{
  "norm_place": "peri",
  "bias": "none",
  "tie_embeddings": true,
  "extras": ["capped logits"],
  "init_std_down": 0.00355,
  "weight_decay": 0.15,
  "grad_clip": 2.0,
  "doc_mask": true,
  "steps": 10988
}
Each number is 500 + 40 x the weight over its row's rms, rounded and kept within 0 to 999. Layers, rows and columns count from 0. Numbers have three digits each. The size before them is the row's rms in percent of the matrix's.

# layer 6 attention output (transposed), 448x448, rms 0.038, rows 240-282, columns 320-383
100:512550526491512489510471539432521463554526392551453577536466431501427537583556481477466478506473450537438458587513493492541517517522464550523475581509390462514529525522515479518464485509473465
106:474531480522441533543499532502467432432479470485557525466483575502552492476540509496498492513464489528595454521482429501491538499439438550558465493558485521516491516504609509524466572452520444
104:556459519487405397538533547457508477481383461525519534502551538480513479496477484500494553526539482501516550488493536517489484487459470462477464445507547522495523528468558506504532478513494519
104:551518440473572522472526517528438554518515517495500492466556486543475497486476460603510431564498501470438456514437523476514543535484544503533414433522518490512497485466381497497478477600505495
101:442462492526409511505446453583518449521545561528506599528483509555460485537539544534520534445507493452510508533531571439488486510496555583445519523517490530509432490460496523588556497563454516
108:540571490483521508532505446491507461441515462523482535481537485501509558366489505478461397483529465473525426460533523511439491528514493577508543472466601494548494453521519375463516473520465502
105:484469448448409541498508581478564505517522553491457513462393499431530473470540506495500516552506546490584492515498544497523427453464455481487485457487546435514508472443448541462566499423441489
099:460509437540460572454550478465475553481487547480517504490461446505468453504541444520558430506567479440524472550565454535521481528483498518497550503520482485527490534476561493527508504442580526
102:576503494473481510409509478505500591466419540540522553462463476542548524468536484541481531475482529485444491476534574483493548464529510513491498424547573446501458462467461448542520539464522537
101:487500485512590535452459561443541431475514520518498481491494445520459503459512489530454500464522554410437561579518534515516567488484441496543521542538453513474386490531445499506488422568479518
101:494501516583484479540462441547483563524473477522489467485509581509476500458473427546495524521530522483513512489424553497457502525513528485457526566469510509496460526423464447427469503459500523
107:485514504462603516486502534505590463562460548520503501419528557534550480478424445430462535561475525517498478479453492445499461574456464490554526504544480554470482545578527517505534566472583478
104:508504461528518481513463442537418450400515548478394496566479469531475520530506512484472498500445482550484475523466495535516536568422503485501501526540423502461458536542543464509439473532537474
101:467479457515526429491519504518455482517500466541524501552502451523393534508514484429531547493513441476555455500528568485502550550526457411513478422545496470532519512541525522529473530610504535
103:534506556545561402508512531522496559552477439511532471492570412528561502487483505510495542496518543478505525553494487473478504493518516444519485486501525502502551345543502429567459462446440439
102:465406449555446589503445467499535485520566472603471509517538547475442477545516529532539474486493418523540477527502467508473486417554491443462483539531482469535492491504486443541490501496561516
105:459477547461545504486481483559465476494546537465514537424494566536478479598543498485441498515461494463464526523514465522513507538491495569528495452479375590418485530462516503472539533506457476
105:465457511535393526460545535484442499498515593512465442547522534512514592540448466456543539515546475468498475470517451478495486550529486457533496517471520484573499538504506470480477488452441500
109:484493544492497499513526502472425459553503444500560521476544526402513464466506504485471449466566513525481499499477511517524551463494483555442479486492520505533487443515464436472519538481539502
096:542522476532478502490513473539501507488430498477436474523514556520517495397473499491541463501544469526576535452468444537487469435422446496480442558486634585529428573526590497446533504523540485
105:456445504477466450411531483487491486453451489494558455455531531488522488474531489480495560451518517498491486457479511500525424564506554560508533572545453511495444563508492476512492488411540497
100:528488460439519519565539519520473502468493468478508470502474485536518519312426503500456506498507527480546504482511473462467507490461480492486486461473687479528503486544519473472523506505498500
102:499521521492544520504497584486479429568487494463421569477493529467441485494546530455433498433517451513522476517548516530454465485520510502503505490510492521423492497529472459503484485549503580
102:491516511569471545587543515548519465514511486445497488447456542535516466533519410533566498510521465442576474471439501473524534497452454525434503477482471554498528497470544427505535497507497596
103:468574511441528527458550536493404527499435542575523523537480501544486465538410485400458482528483568528531524490467528464446504511535549493507479456611474486485510520550572563499547490472465555
103:444567504479489504459418537484474480529546456487407422555507489570460482513476518513520514528400420520428532543448472507559535494553544517530470562478485483506512570482506471554537546431573516
107:517495456552510523525520458396536470548534558521480527475526483513457504460585529476573529528480588466525521432555519488503554491506480543489482494466543532583537447487477531512455547469477597
106:528456454486518499470456574449443467497537553600580575544454449545497486581585486508473499515581498542467491486523443467526516475469481448542435512575465545462471486504484445465576544484512472
096:531500546547549496518486498439499541499481392530472526438488423468533545599562490470506479510512470480431541558509522525571556440532486544476487449584294472482484519459502563500573461506498508
105:528503478510489489479554484555452458488529534530588530467480479550463506558510556473521452488545524437541573521478583474536518484560477525599462556515416475531536454489468400502502468454491511
100:480492496570543434438567499470538568494538448504515451482533448508494520450515466516448561524496518520511487604457598496510398445586464546542539539512547563484504517530477580530504560492497496
106:513536538534511483534486497502502470522520532504442498504494492519473431491422495434486618470490425506443531497533499473496499458549492494526499435526487540370503534537543492473534532498495535
106:573533486545476541526542473494495503490436417449551492508522462487474544394492507486432519571457566511561457539496496460478453496425505569552563450498582526505540437449497519426548462518514455
105:506404526566563537414521505511510448501540413523542561520502470558512506521445436472442535626469482530517501513456472480502469527493503561492512516499496456499486531549500533486463501438434455
106:492520467543543477592489453497513543532462466607556524517509434512520479529514439523429479467569450492492522498500563551566514460468478477504478570483441560544441548472513497470459498600560471
105:554481439520484478468455436500453475505536530492416516492487537535552517461536492450480517525468426508507501440545458496572529516516501491605535514512491451487437404527496494431552479577549503
102:544491467518503463466528419411464494496468507492491528508463620514496457563523456513522525509456480470507531550493456461549398506471466484469476524516481540456518430518508523488453559442518508
103:566486447516457422469598476502534590515426534511498504538488496476577474485469491470474503495502458437550423487481598499468466512510497476523556468514565516508434473467588564462475410488478512
106:485476446452472503506512513540477484504535491583462541496546460486502448530505508522463482503510486532454530526558524504454513533592506566523500526563483485514521509455509466544531529532442458
108:607492408498434523503563547498533456517549475562443527526400537426502477543569509537497528424545463442551540480523494457459490474512538552514496433422438499509501463473514532573514501482514504
106:410512483446512508489509551521485458549454471509482498399494527486500439483466548481473482467501523475487511518549488461491581416505508469518521506502529520548555485482554466518496584414459507
107:451471502500501469537393555544564519521422491500558542522448444465423524682574551491468531492505484503433543492482508510549484542466510381550493504524353499425490517544551530518582483459552459
107:537472516443461486477459578500532459476485515515549473544506554472515502527526487485488556511493408517479445509477468518528511398431495480472478507537436470514569533581590485491519453543483490
# layer 6 attention value, 448x448, rms 0.0381, rows 241-283, columns 320-383
106:492501504473522559478503520500484453472459484485548494478543556563506511506531521500537558541466483524513464500487431459495564511485485527494488491531513506543440492478612497548474555479511429
108:511507535530419429551520550475528404501450432544519531558520508515531521521504492533473503532531491517470536517489559523469453520446535517546487449542512475467458537540591492468556457469483545
104:511524510499506508383475484549452545483496460480533473482541436525513468460501405574489462526487524488440479408482505482514524517416490503538410495541493483525470508471400507475524504573520518
105:502513552501395538550450473581501460505584513509499534550522517559495461520491563539529527468486474513485469481508559461455468499433526544434450534546504518497475519505500522524477463575423523
107:505540560470619505479471512473566460475572490573525497494521477475507530483520498502487464443532522503460403520462532522507488503447493478513505510461516465495459532423522495470518472516469438
108:455469455471420561507497569528537516483512573520464521451425489440491496468536463509444480497476526480513576539514501511483467500481456459436536480544476487514465543521485504491608511462441474
102:551513495504478532543553490438492507537481527507535505500440473543527459500510505559550398530586480421513472529526483543508456475478536560475528453511492456584426489479566446562459512463491521
105:506511541485459547433499494501472556492476558509502523479517508487508490501514473485425551439444485480477441495473629436475519528505553542461462443521510490459459522473470512549496497443506498
107:533441494502553517462436539466483433395498504478477445489484520538529530503495510575476464479500548415480532554507587498500482470539452478522537521534518528498427475536470509530456447590459524
103:500481538535447527590529493491474521521497514555502490516554508468492538455530456483446479488483467476535519523460523467564513517527457451473541580554484500547492551481483428465383465465457494
107:507454476496591508490529506509548468537481531508483546450511537496564519505502529466484549550487494532530507474484554398508478537474474538581543534506493514505491569504495543511524482498574498
108:526483465506480449450494482453458480408476540484416447512426497519511497523483507466526556518502565585455474517487535531466487471489465480426484465448503495458483459441503460504487503573541444
104:462490519528524475563488491514474520505597513530550451496537457493467539535500482434478545506526513482479518467505507546474547535534497426456502391534505493517536537464543516524483449533522528
106:532534549500611420463518474510510566532459464451558491515474470471507508480478518490475507501520494474483562533539546487520482527523462481532504502569512500416528394509470515552451473429442445
105:513428541465417577413461512501513553566550438577448520475487482489473484514536452521573462453518491476508536511523417424454532463496520415501552473540492470491542504541543414520516502516478530
105:463505575449599516534466481561474508472523478434494553481505599507454461503541507462481502514481501461542477525483527512456492492555466538450497449493517581413486549470523576441582491507409441
105:478470541509435554412575514489470519480482582497412471514491497530561558553482503490523515511515494484490479485545478461492459531523454471508509591497476473571532536439477459504543476468427461
109:488512549543499474529493510466468435553537489500580542453551510408469489452500501468496458486552509571525498492515479485526520472463446549520497501516509521540486439513508440492548467470495499
099:519502433483464452480501505524529472503468530489474507539530517483526512480496424517570461509497544541504527526496484521522470495407503497491509539544478550483468554479604460487545514481554503
105:506473491461436418418516471494501464398465496451504490477538484471524486537511504476518558469497511457502456467492521472464422575543529586534557534480499501548502526509484468444508476430530466
100:488513475474465502471511541503494487485482453537529469448476465523575517461479455537481534499503518462455561564550494505540580485440484515430450485478504430525540508526535402520537525474542538
103:500517514463552487525504535507463468614457462529387553449465561466426480513525517456447506476539478516483482519533523514481465497464543460508486491546496460427459544548449468492459469520489584
103:463492519547474519571530541539519444487529477505515487446435529525507475457531487496585467513558478408565491512503516494487522483470442496420509473512489512547501477474561462509483478498498596
104:452581512480508519443509513481409540533498494566517524556455513518521493510461524396487505546517517513494497491509564427477509524524551508459486450519505465436474492517558556547530506496429533
104:495526497491473499412410522485485450529511439458401432570519502566413529478495529519500518507445455527481544521475500545539556503549523567537480570508512496539470546462486479517527555441563514
107:517528510572470504511477494395529457588542540517470534459475447527495525455531519451539516507491517503517534475543520509479536509492471559501498517457499559524542487528513490472419501464481540
103:561490514460515519433485519408489410455544576521546560541520432540473480485531522493468506478594470528523501513546428449528465499464507422564462507509504534469485480526471494431555550528531477
099:563518501538538546543558467471490533471475380479419560466539416486555515492467454420494500469512472507538444461504527509540481461510464548509460441560511517559549482483526564482568458577487529
106:518487481462483498516491459509447446508531522470573530451461469528451503540513529474566458501563520411496534513465571500475479503515514467563503567559513500551516479495486443479532502498457503
103:517498425514570449466540538510544550466504506461501434491501497481461525445512487514425551524494497547524488559452580487463383476524485558557523517536504593534479493542470579515498514470437497
105:493546506526461504513518485490488472486545491560387496480544448507498469423494519466493596503474496557470493512486470456526497490530495516579489423552488565422520521582540514491527529506509567
104:500547460521479547490484535500500485478483383496523490486430465461475541557499517559438474531413515472503455531530469499535503498445510538575566431487491541481549480466526505449542438492516430
105:520434466525554554420543547487480456476497453552503590554538446530524533494485458448454519588500472500536455470487468453490486535463474555492482521503493429462508572510495495494507512477458462
106:530523467584510537532485473446468514519485429533537454513471463497533481520469513515474477488547471509517454529480581536542512483418543499494541595524489536550497529505504526442458525557519473
104:566461471502473460422450443473453482482523577462431490486475596569532474460521522483512526506484504526509501459554451490563538469542488493575537473520508442501483474518511483422544459561507485
104:499530509521494481461583474468512470498466484489526507517454591495514479503500504538529473480471479443488518485514494496575454510498491457481480499493494503473528464514494513475414541468501493
107:543467438532462412470589469462537604518456505510552490552468528455588482471500445481513508518498493466489424503534568534506467523540539462543521478531491491489439466448551573482446452468447473
109:454523479498466507533543518555510503529520501533484523509522402528541463545508525534503482501526488552481497516501510482456497459617501505447512520546501457481522526505548459516546548537465461
110:565458481485463556484566535502511452590548461564465522526414546451520504491496543503450510467508493456547557467520530457465502490481512556514452457393488444495519474503481509517493477489505485
105:444519510478513523487534546555464434505442475519459444379516522471507465550492509430503475475517498485509546493502473477465556471506512505558523544556488504509549484500549480490481571427484528
106:485460556543507464498410481535538520467435454461498587528506489482435543549517502455476527466555474512524500401444552515531470526476531425564463492489505476507515465576529555458604494482515541
106:534453527483467495491472501474534446460498506525510460538503528459503513496509493460516566483539472498507474523451473498488506432446512453426466494580496464527598498561607512476567463537480481
105:549485423459471481487518527566432533573514594458570469512542450442465489414464524428452551482481487491494466484533542544581574482481538479509549490498502490501478515499545433510409533486487489
# layer 6 attention query, 448x448, rms 0.0371, rows 256-319, columns 320-383
053:525550486491476530482510516455596546444500470518490508535450537559548402558514554500483450541485583453509440452532503424523477452569468559384533471468494474487492515479456500462577552545509504
049:510447507448530543537530501514467436479435517500597477444483503498514498514517522499503511492501528551468525432476428467542486539552553540499463470570492442456506503549497507530457467544477486
060:482489475469403510566489539444498525524525445524511493520508450537562497511476496538476535473478532478429421524507548591468474485487458545486581544405510478570485524482543530532500472511487516
065:494558450524493486486570560431535528440572498532522497546490568563518475435476482512441500503531476512518454465441514528454502491557521486531533458468473522557470488452435539502514504475525508
061:537442503491534507529459479514460466517451472507487495556489533522501492536515496526523545510425511543446484553519462464508528473373532479489471489534528501443517534514503596439498550496520540
055:544494455491486468535490510537470435543489502454464485509493526415508529493464508530469483490535550466597504520506546471496530478477521505577504539450481472482513499456526502493541487473529444
060:485508465464526512471486533600574490480476470513496565521491492431491499408480578447572572456521535508510476482516533514516503530510481577465450488489468468466534514518575541510526509481505432
065:503473529482490476559571446501438585519500542488473560387476558475474494477464487473536484527491451497589530495489535429531504559533512452523488512512448544479511498483470539504561482494489520
059:510497573570506490471531557466445507540492459495588488459507503588481455516533516484499513469499577537469469484458487557489491479508476513522504557459539521388507463477547473539503538514488475
062:460528535500478457523454544463480503498485533460486493519470499572472552506473506536529474464475494550495448491456504558484508456533488521531521497517498486465462493466458476507522490549468538
071:520506466489518498436462484486513503431519527505545545524540434558570502534530529574466481484477506471394494458542478563534508495544490581512581537446528484477447481468529470548456520484468547
077:554444523515507419529496489489512481449514592579461547510483474510512520542497483465472497479476474499523560500519516519503557534499547455523495426489507534438503503523455511406568518512545491
064:511465504490471523445487531439476508507486503494545488488561477541464491553509495572471521458482527515458504515485522493496471490569467597518513473524531549562488491499523519559435554486463522
078:484491512415455442514482453556524506495510505445539493461541495506512461463530515540450488450474516472482503577490453561466532469576500522526591507516472492537544479526478498542582415523465501
074:407522510500425517537550472536457517543502481538485508462463485508449462595467511509546568506448436503534519574522470468448529495458547475424522475512456511559487502496502571522533501541455509
088:563503468521460517450501512497540468490530520620505524499525451484493504562490475499484498453526502449476507459529458505520504544479497503516507508468583530478467555415530549514483602452589427
103:467528517539427481538519478531480477584492505471562505450515509533389466516525608512543521496462461558471515529475473445481530544513513431470502536539453551452478511498525569476526500409415467
114:474450478483475499436442530501525441463562540549500502502542488483491466447471532500491559522515463587480510418483499543563552467542508507476571429478518530443501486437489575482540477540522513
109:518450514472445492466451487521517487566548514552496521539516543461515472417461437535462509489495439602516488508523487487538501437560494468490517494508569560481530545432449523491466468444505497
125:558504541525548491511509546534487554531510518514553464434475577520545525524475440560430517546522508470467518503449536531436378505555486508552515559552502495516496530504497496396461450516445527
134:455432490578587453501469501457499475517466519543554519510499513588502501463540502495584587507546583457448558485490474558541548497527586466490511528506523488529424503456456456492501484504521466
145:523533473507494523440540531526472471529479529481446554537490434469454432525511508520556533471518443472528451514526582443542481597489517492439535600534506484510580542471466471555521567546546477
144:505436540445498480452511534520469498536455494512455529508379503429471454399481502470530509520507415444491465473620534493503511533558512542485466431524524577535436574479503477497478492629507573
154:551512503479505570491426524467533603518471475516470530515546493506495528432541477488473530580464476481511498547498452508468508553464443509581397522437463463505457474467480534503467508459508579
144:438447552516444509491523493413536498492506590516508419512519500474452470415466489571518441516446541522547434475568460482515517524519484505492520514536509471515413462530485510513527578483524486
140:485557490476481518467480492543513475532441482469458465511540444554474515498486478521500521479513493487492545385522502517523463544400463502539502486553493559567514451548488563505505464467496515
146:472520533520511560531444469443459531492562552519478507542455506506527514557490470465493413525489517503547465471465535501515502552462458441396511543483521488574517483385475519493544422472483475
151:558483547474525502487386501580464486537495501446482510583546480585488505451502459532507478475547508500510473563500470533458550539464475477514494475493486427495476540518469547464503539442490517
143:474422519455514500502505551539464555544508503474512455525504520485530476481508587499501489513415549468499524505506461474516546544497504540458540537494499501503466476550527500484580522451429494
148:510507511469537522426557508501465469499483510558536501545458520466524479540605546482470496485486560533469477554498508454543534458454424438512499509547521536481517476528454490552490513565514491
147:479474499537479499436541541522541459551525501511539477536482503500472577493485479446448507471497480535526498498473476543509494498560491458505549567469506497488475537484490556511461462437450497
139:481399554542515548554529533444520505479503424456525413509446522514545447577477498507526473510540490476500563464529497585509477480470410505588481521512459555495486481538456450497545536494511503
052:469523542465414471473514523446525512521540507444544372467466479506498492463482520555520518502437519558496555517470441500511527420454579485478486498459470464494551516506538512525517463469483548
059:525516434522461536498492506480540498508573509507474484494539521560505434538497511486498463480510459532410411450485471549476450521541444522481532468426496510559433513423507500603455468491465488
052:501530439486472551414486459467477542494506536484492540483432516510477497556453511498574522517508447504458494498531554497546447468511458486461549536512540499524573528512523477498455526479495446
052:508541483471462515475538433526503448496526510497420535503453533496495508456458499442533438489510503491536519551480550519498450504518475401515524449525476519498510496509478566536442426472488403
058:492458502576490519486470567445460551514576452489606416536451518575571472637480498493395513507550515471498448417536444437494476428530523492491499447468570471491526562535495475468487579484443575
063:547487495460491445525548471526455481516523559536425542494521516460440476443501514474514499508463448519558589557482475580533499572555505508517479548554507488485510530484507510491526504531578417
064:495524542477494401489549460497494480566440545490441531501540479511447506458475499508558511447463491562511579491444512493462628582489511473523493615549462539452485542551557496472560502499527442
061:488531532595481481494531519413475518516503504468542490491513483611437435541486532532532536449457524532422410475515530547471470530502524528432504513520487514467457485461556476514467480529403491
070:537531468440489533540483541483509463464557456489605499542492482514528501524519477467454498511538513484405492499519491514513474426557450475538535474402523522497487487481513506470475469476482539
068:482490462528543577499472540461577414448484442457547531505504503442508514480482482468498501449462509453463466425509521550505430401559483526502489463433563486490499473457491520536457540484514500
065:529485445406488457536480468485511470451584448495446562544443499359549542490475480511448432556465478491542558486483513510494530460499483508532482462498438432503521494494452513534549460582506448
070:498503462515458446523535531445517503496550570537532579524491511471560541455496456499457493495545419533486523487548535493457449476538519544450469565385488537538503520448487426504464532525383606
075:492499425508536522510524547473510483425528495513484557474506474439597550471546471475480489529480554521476489440555519510548479497529473533546542479486566514487521446469497468502541505510521488
084:549453537503544539456435494529505452509407440505590428459531507562419430531552567463517530471462557479470496579449421491474514586474509471494482510533544475489463544500563549495486485512529480
077:497534469522520493451551569510535554534501501462543469481522484581506477469588450588455573456476578457439501546490496498500431468491461605550527512486569502587508474520486490586506527520460609
092:489500466491475458520511502489486450534545543595478539422477436484546471515555480510466496491487466518473526486526528522490456462543512517475464496433548542530464530432460523446503502474426598
092:515504525578536573401550555481503458513509532527520533460520473522535441470569485549419568528516514451404494467473470558530492509550550557523481500467573459474502467497430543455462519447472557
102:567493496501481486519467537539453498524456454462558532531536486553501427506506557494447570502475519532487551534513448567484462590545531428472474519553501455431474508518564551490501453506497523
128:465515445466433550478424530552530579585483493474537495467477561460463564514499517512464538490563477503481454543508458472505502490516458479474522498481507562496446569556388482477452505379536534
134:504549452514527491531528490483581460497426540495466532498462570520530505541472501440482509492521549497464513455496560509479529537490481522549505503529498468503464544605515518405465501513470497
143:422469519526517519485510453550518558546509494508496496443468511537513478539499494533527492515511482625482516440486512498440476479530550490576475536468485438552553512478435516506512521496508514
142:510444419497539518536512499474485509518449497500442493491518570570447482497460494475544490456507475469450588494485498500547500467517513548504455460528527454573528514464529478531509463481467579
147:479445521536501534491447559501492566506513531516486447420501449505527488474524494529506536491449537480440590531475574606493565600438535407465508537559529491484557549451536458523496480528489508
140:567585509403470530472506461502540414499570510504497490443480446569565512493514496489451466446542564563571547531504511494500491542457526486520468590432536487523509502508557502470504476408533496
146:507498559488436472515580477557475513580516512501462443531562514474498393445506402547470512448538506482529429518554508480443471504549419487537479461582505463483413556464518476535504584525513450
147:466475431495472522504491525526537471506529470530487578560525579495515514525493595507557491546513441481478479456517498490497447464460567505468492527481452460480589548520512532446503509475476456
145:486522543505530490506503475476458506475529405530534536412456527512517485508473523533546570504492502495544509556512505492496542485510505504469518456555438527516590535476469494529467557557539567
148:429469486501449514535473587490571504514470566445499509542528517551518461569514465515465491500525488481572476491510471451497462484499490584470465602488525507477514433511503490484518434522540457
143:504532433513546505519560490517523487496467516449482435495481502541540546496406487483521467481440420517510460441455517421443509447506524494489528500480419516498474492519485482521479508544533511
143:490457462610508426508510544469471461515473490534553466491419445548438524443468513504553489513527506497581547519488471429527527470471524479512552405539577396469542518496440525516526517533543522
144:512514528512467493483495549495493464523474493446562546541447498475535395514513463543507529514526564488482493508469491439539489515541496464484525402516476537491503589504514541466483517535532442
153:491475509442499492457464496529486452518477487443471575462482507476512497473506511506464536470532501471496509556532477520448501511438534439445470489434489461510482482491531468484483446502527542
# layer 6 attention key, 448x448, rms 0.0357, rows 256-319, columns 320-383
054:548486542490506521418529520514537464470502474492501575628548543461519486478476540433510489513505540488508511530475510515524517572520500430516487507481527487495499524495473495508490448480467440
057:470543486492479541521521490479510477548424499523508464554491506456405518489494501536567563455548556554483479513526532500524498496511478526505497537488498528548493510484485513472502487524534497
060:505482493590560529490555466538514573464514494525564511443483559532525526469501541426547461465438459511524407463526508500561471483491498421435484442495464483437492551537508454512485468487557445
057:507493529622528473473513527526466518506478547506490467531519512486473497534516512480500560531552506522521544552472503490501459443477471526461551549425498528462462468572480464482554540556502540
059:476480516446488497443491484540450522529535476535524496541486504441423544505511444478459538445551478478458532414529512537540525560575514466550545519509489491468531492451502415509489433464457464
061:483453530491479585471565462404564495425551557509497507511482509478592524556480503495493523472517457509534507457523513546483501545405485521482548454521518520511493489496482532530515537527519498
062:495502473511463481536523446483496500518497514493469482521511526512525461610505456525419474545453506525549520537485438518508499548511516526473477501464470537517451445448448429512514438497474525
072:492406524497532515479525494543496558540482482474460452576542490456462496443548520523438452510521516463491420454452516471538458506570460545497513488472521499517496563470486518496473594547514487
067:419493499511486463516490541539515486471542463503500516456516560524531521528444486535504471522476430495501533504489489520467557456434491446421553449532450482570474464470496503452473455517457543
066:467457529467494482525486468508537554537566484527537459383519514508601499515478474540501513518479469474491478577501510492468535471440514494422516441490419465580470497481443494477508472509557542
072:517521471528458459566505490469463473521545487485492485526484594492486552555514501514562566450505502518546503574522495486419516582499517481446511527510529477477444506554458501492444458484519510
086:463524526500558522517466537511455541551452474522525481484545561535438483499529489477533534497509505479469496469461532452527461455531463482454551491535533405501524549482509502560506503534509484
089:435463440463477450509455460486481480521546459521465531524470529505530529486500491521462522476447482468556525564519493501456538491458501482434481495544467496451480468511387455478489459500460528
078:558570447540431552450496471525519514439581529521512472517513477492570531474451497560486443537560536513439561476568584570562564478482518488521528564438465551452571429445479541482479501448468502
075:441497543483476470508411498490505427435485474562458546472532528488450487480405484512536461525468503449456559544482466502507451495510462527517475422593401454538553523500530528510525567493465450
095:403507473514547515546546512508487507481516596490478506541493565473481472507520446461539551487421522494507489587513480475520490483499502564523507451573531374544506540482484473486515465482538509
087:445557506471510509505518482526468534473510491507474449498508507504447464477346532478456423524503445450429551507480503469542483457496518532447507449491383471470525529519467483552492559510502470
096:493533479576501525499467447502450538482482483468468519513417477515518497523434493519522480527467549403474487501535543489449501483452492486537530506437540516556456501502446437521473445496507489
123:614560537472535445431496541487473397463544469557508545563553402487534513483496474514529502460495486559501591451478484498482495463477426571504561476481547560498516465473480547474473493436539543
131:508429596576494530493521535467402538470547489526429428524509469504540455538470471522443445434497471491499531481463561530445503458507552473499491512471513554493512417454527467490495529453527488
132:531537496498469484533473505476466461505472528486489513538475438433493487504493516494504539473483479412508446446586529508492507525502476457417534498486569565474474538497545421483461431459558438
134:514471583539492525525466498526507512542468417544491502603556469471543421496544568432514494510544452467520500540551529505437529521447529491482462498535497510518520516416429477485572494467538416
139:471471470451523484468469502514382469437467539449491497531537522535482512532517530441467526534521443523461499566549479500540465475489467482496503515494544535548517588466438523529524498513521443
140:532458460471484464522485509489575589493524544540479492488533489417500489423523452524491575603499471487569484508497527495454572580504481414470488521522360457415501403483521529589514540560526484
131:505586491551484507457570505523440584512486541521506425521549477495494526499431480489512539565435517487531482464581517540574466508498518515474470489560445581534501529521478477448450476483509512
136:519497520529513492499510475467448464523489490528505457520507523456475491558489440539462537500607518518457491458534466509537477486489479519469483516516567589544520485487445561487494517442468538
133:527436533425510549549497494505451524541508537487445470537555557456571496532498486505541447605432531551480537521448500512514524410518458532450451462443577442515546488439483451463486489415532523
138:486542551443535530464478448431574488452525454473461492557544528487511577531415478464453521514483535482488560524472532479461512505527460532530521497527574498483445572557505478534527494489503485
138:545499500426544492499456539479505513520495502517533537499548555470466509384602499502476513504506450524586523555512477526456551565542550509487522547524572553504491453502563481479526586479490498
136:575481506415503544511501524512490517511453435502510419518544570534563496596548460568546508563507441501470524467611512492511581537526602509457532522442533583436529453585500446481521473523516569
139:518507571530498461477475589441446476499576468613535503498496513527456546475465453482453498465529507549509492460456484509437504491542478493487582489489499437491495540508463578521525514435526488
132:461532479498493483523494500515455499557537467489521449429487482480514518445468475563494550580458408542506566576520529487492439516477454487487512479534430502421514583537493513454502546507486516
058:460506446490546462464495529415557567502450504478526549462503462519524465498462527478474501525502480468592555526452483514502537498510501512509480567465478468402490518493452492576473471494551517
055:497515630443491535576517479497584590601451422545518537449494509476452458486515501487522518545540480437512498510544531468501500515496530512465519469472492465487490525516572492506496539430561470
055:554505473514554481476490499535511446480571431439543529508535422482510524519548460442450443544467511466473490478418527521470491481489463499488490524484473508455488548505446526505504489552459546
059:506530466507494469462459436472546525508516546497505534482504545548469493486513538495488534526535490493474483482458487507520469489426478564508505560540510457490473486533525495563493465513470599
058:522459531518483484448500487528561453509463453506559547486478535479444561529486552517576473493527523541472505528545527558518487509502515415386530550496470518420501555528525541490591553506603484
066:471470444457540545528499471506517518507396496467480521623499483541438503560533533545462471509530590511493480485463430506495465595517468553465493531529500585498481481503581454490448517485435479
061:540500498522501521470539547533479462493459477499438448573492465477478475412507553483468507480527458514464493521485527518556446521569502516495511514412528489529485504477512467498533484544508474
064:499525542538521497399518503529528529492566475568517484426494528505520522493482526488502469505494483523432492509488512508567529440470566459504562427493439437557512489514462452446513529530553456
072:484500439532499496482485464476504520467515508527472553540423515498543525560543425534486557472468502550524524555500519522462528539472552538481455539552488478444468470510425489550530492548528524
072:459510417499481448495524487488536499495535526481540554550422516516511507558466456550458539523466497478567507536506498513440513565416485494482429548535478496468462466534487466516549445451440549
068:542475524508486522464521498501525501504434536488449537518529422494456506478553539471497534470486502527510478453491514479529439497513527532554431567486534627425507504430503587508497456481455449
068:515551554522476520503460482554514440541481526560481453451535502541496519540551456502430484505424558455482515498470466418447540560430511459492549482540469441522474524545504547508440486408493475
068:554480460516474473466536476436491498528545542470526550531500511477562503523568536524504528459504523533496497503490440566486517529458492504519492600512535530436451510513475490559458424489506546
085:561524491509528549461520503525462508526480479474461462532495538516549489484451479555538557492544518463464511471577572532475491410554534565535541443463540484505502478494554462465505536450512531
094:502451414515505448474485461494460507532493493558455556583455521473573554507503528545454513485481509454526514506536474557467562535515475460490505572522541471443446468518459463504524414494506474
088:535467525509476469520486504506536444495490513579487559583540486467493504517595495495520482523510553471515486490472439498461499607462454513491533495510603512465408526487502507537479473465561518
109:476528428461439433537485440430457524471497490488483554542515450506475547510517450508548478519493531564494523496501500453486452506488457449492582536533554538425454565547486494594554449470532508
124:511522512505534577510492507520552464504543502495576443516459500447512508519456487507561529637489525591501481435549493512554500432541463574547481447447536499500507496438501589479472514492532485
116:479473474555507531541531460506547513501549554479484432521443606526502504529509513470489501563500471533542487464557468520549548523534473473536486498487526495505425513457482515491513453512482512
123:494457518569488469483539638550515513489449503494496472501471546473488541456614427534508526557449569445521467454447464513501492550490454478479562486603479490529537480527465459372531512550499524
131:463566487562450476485469564500451541527461506531534514457515484454465574589487451513489571473465531538438525390484501444371522535450505502526486550486469497580507526471514448417443476489472524
138:565508522526528475511465522502466516448415497595425532461523478504472462452472435514567514391433464447471518464432477442469451492536531480543515454462537493563525574460411461551500490437478594
137:596420526549567551539491560478426481519438497486485513513508474521471471498521455546467578482437482464484535449574508498480500557510563445551507457491495452487494510487517408583492465461516503
130:561463591497470491539443535507550448470516512501464477529543520542530509453595575402490500360507547588567491506601511514529533484439499434537470496509445504521456523480576539480562447491462486
142:457589455521503500513470482505565464488550539483463447479484496451436397433539480506479493474473539490522438470579475530476439534444494526521466469564560470601516437510478453510490490469463438
132:451496421505512507533466581459564484437527549459457515527456450388484481532487430562541496547453504518467493467589537497509473402497559588472514518558474507487529469490537481459529572477461465
134:427535519549486454503497502469444467458540548462544527498575514506476524498486389465453544433465546473511492477443531439592573475484495458515565521568427484528567464479521502509545544452516533
138:435553511367508496502561582546526520453441541509484529490451420538492564462467477529403513422459412470527494478483472432528473453520574410488499529440576536510507509452560500473548443487472559
132:498549455452536501540487501445535504464488546442513465548555506484461547455430477447475503461483400544509418469437519435492430419496536531532521485527359501451488480494467505530519554521489511
138:525522501564482500502496487524482406535499447502512436499450540511517508530511494505580526532491496506512524502538503446476497464525566505530467518547696474503520456507536441446450533560510530
138:511471506463540525444507524514472405504440489540467445502471516477567480444517489578513493539563522483463481529458476531526538517436519420480455503490467535566445574490470472440487548499459568
142:475498453479511495434498515503526487506464523495488504508424479455520504473474505513557529518454482479476570554582518505577482551489519535540463515509463505622514519495487424563542501481491434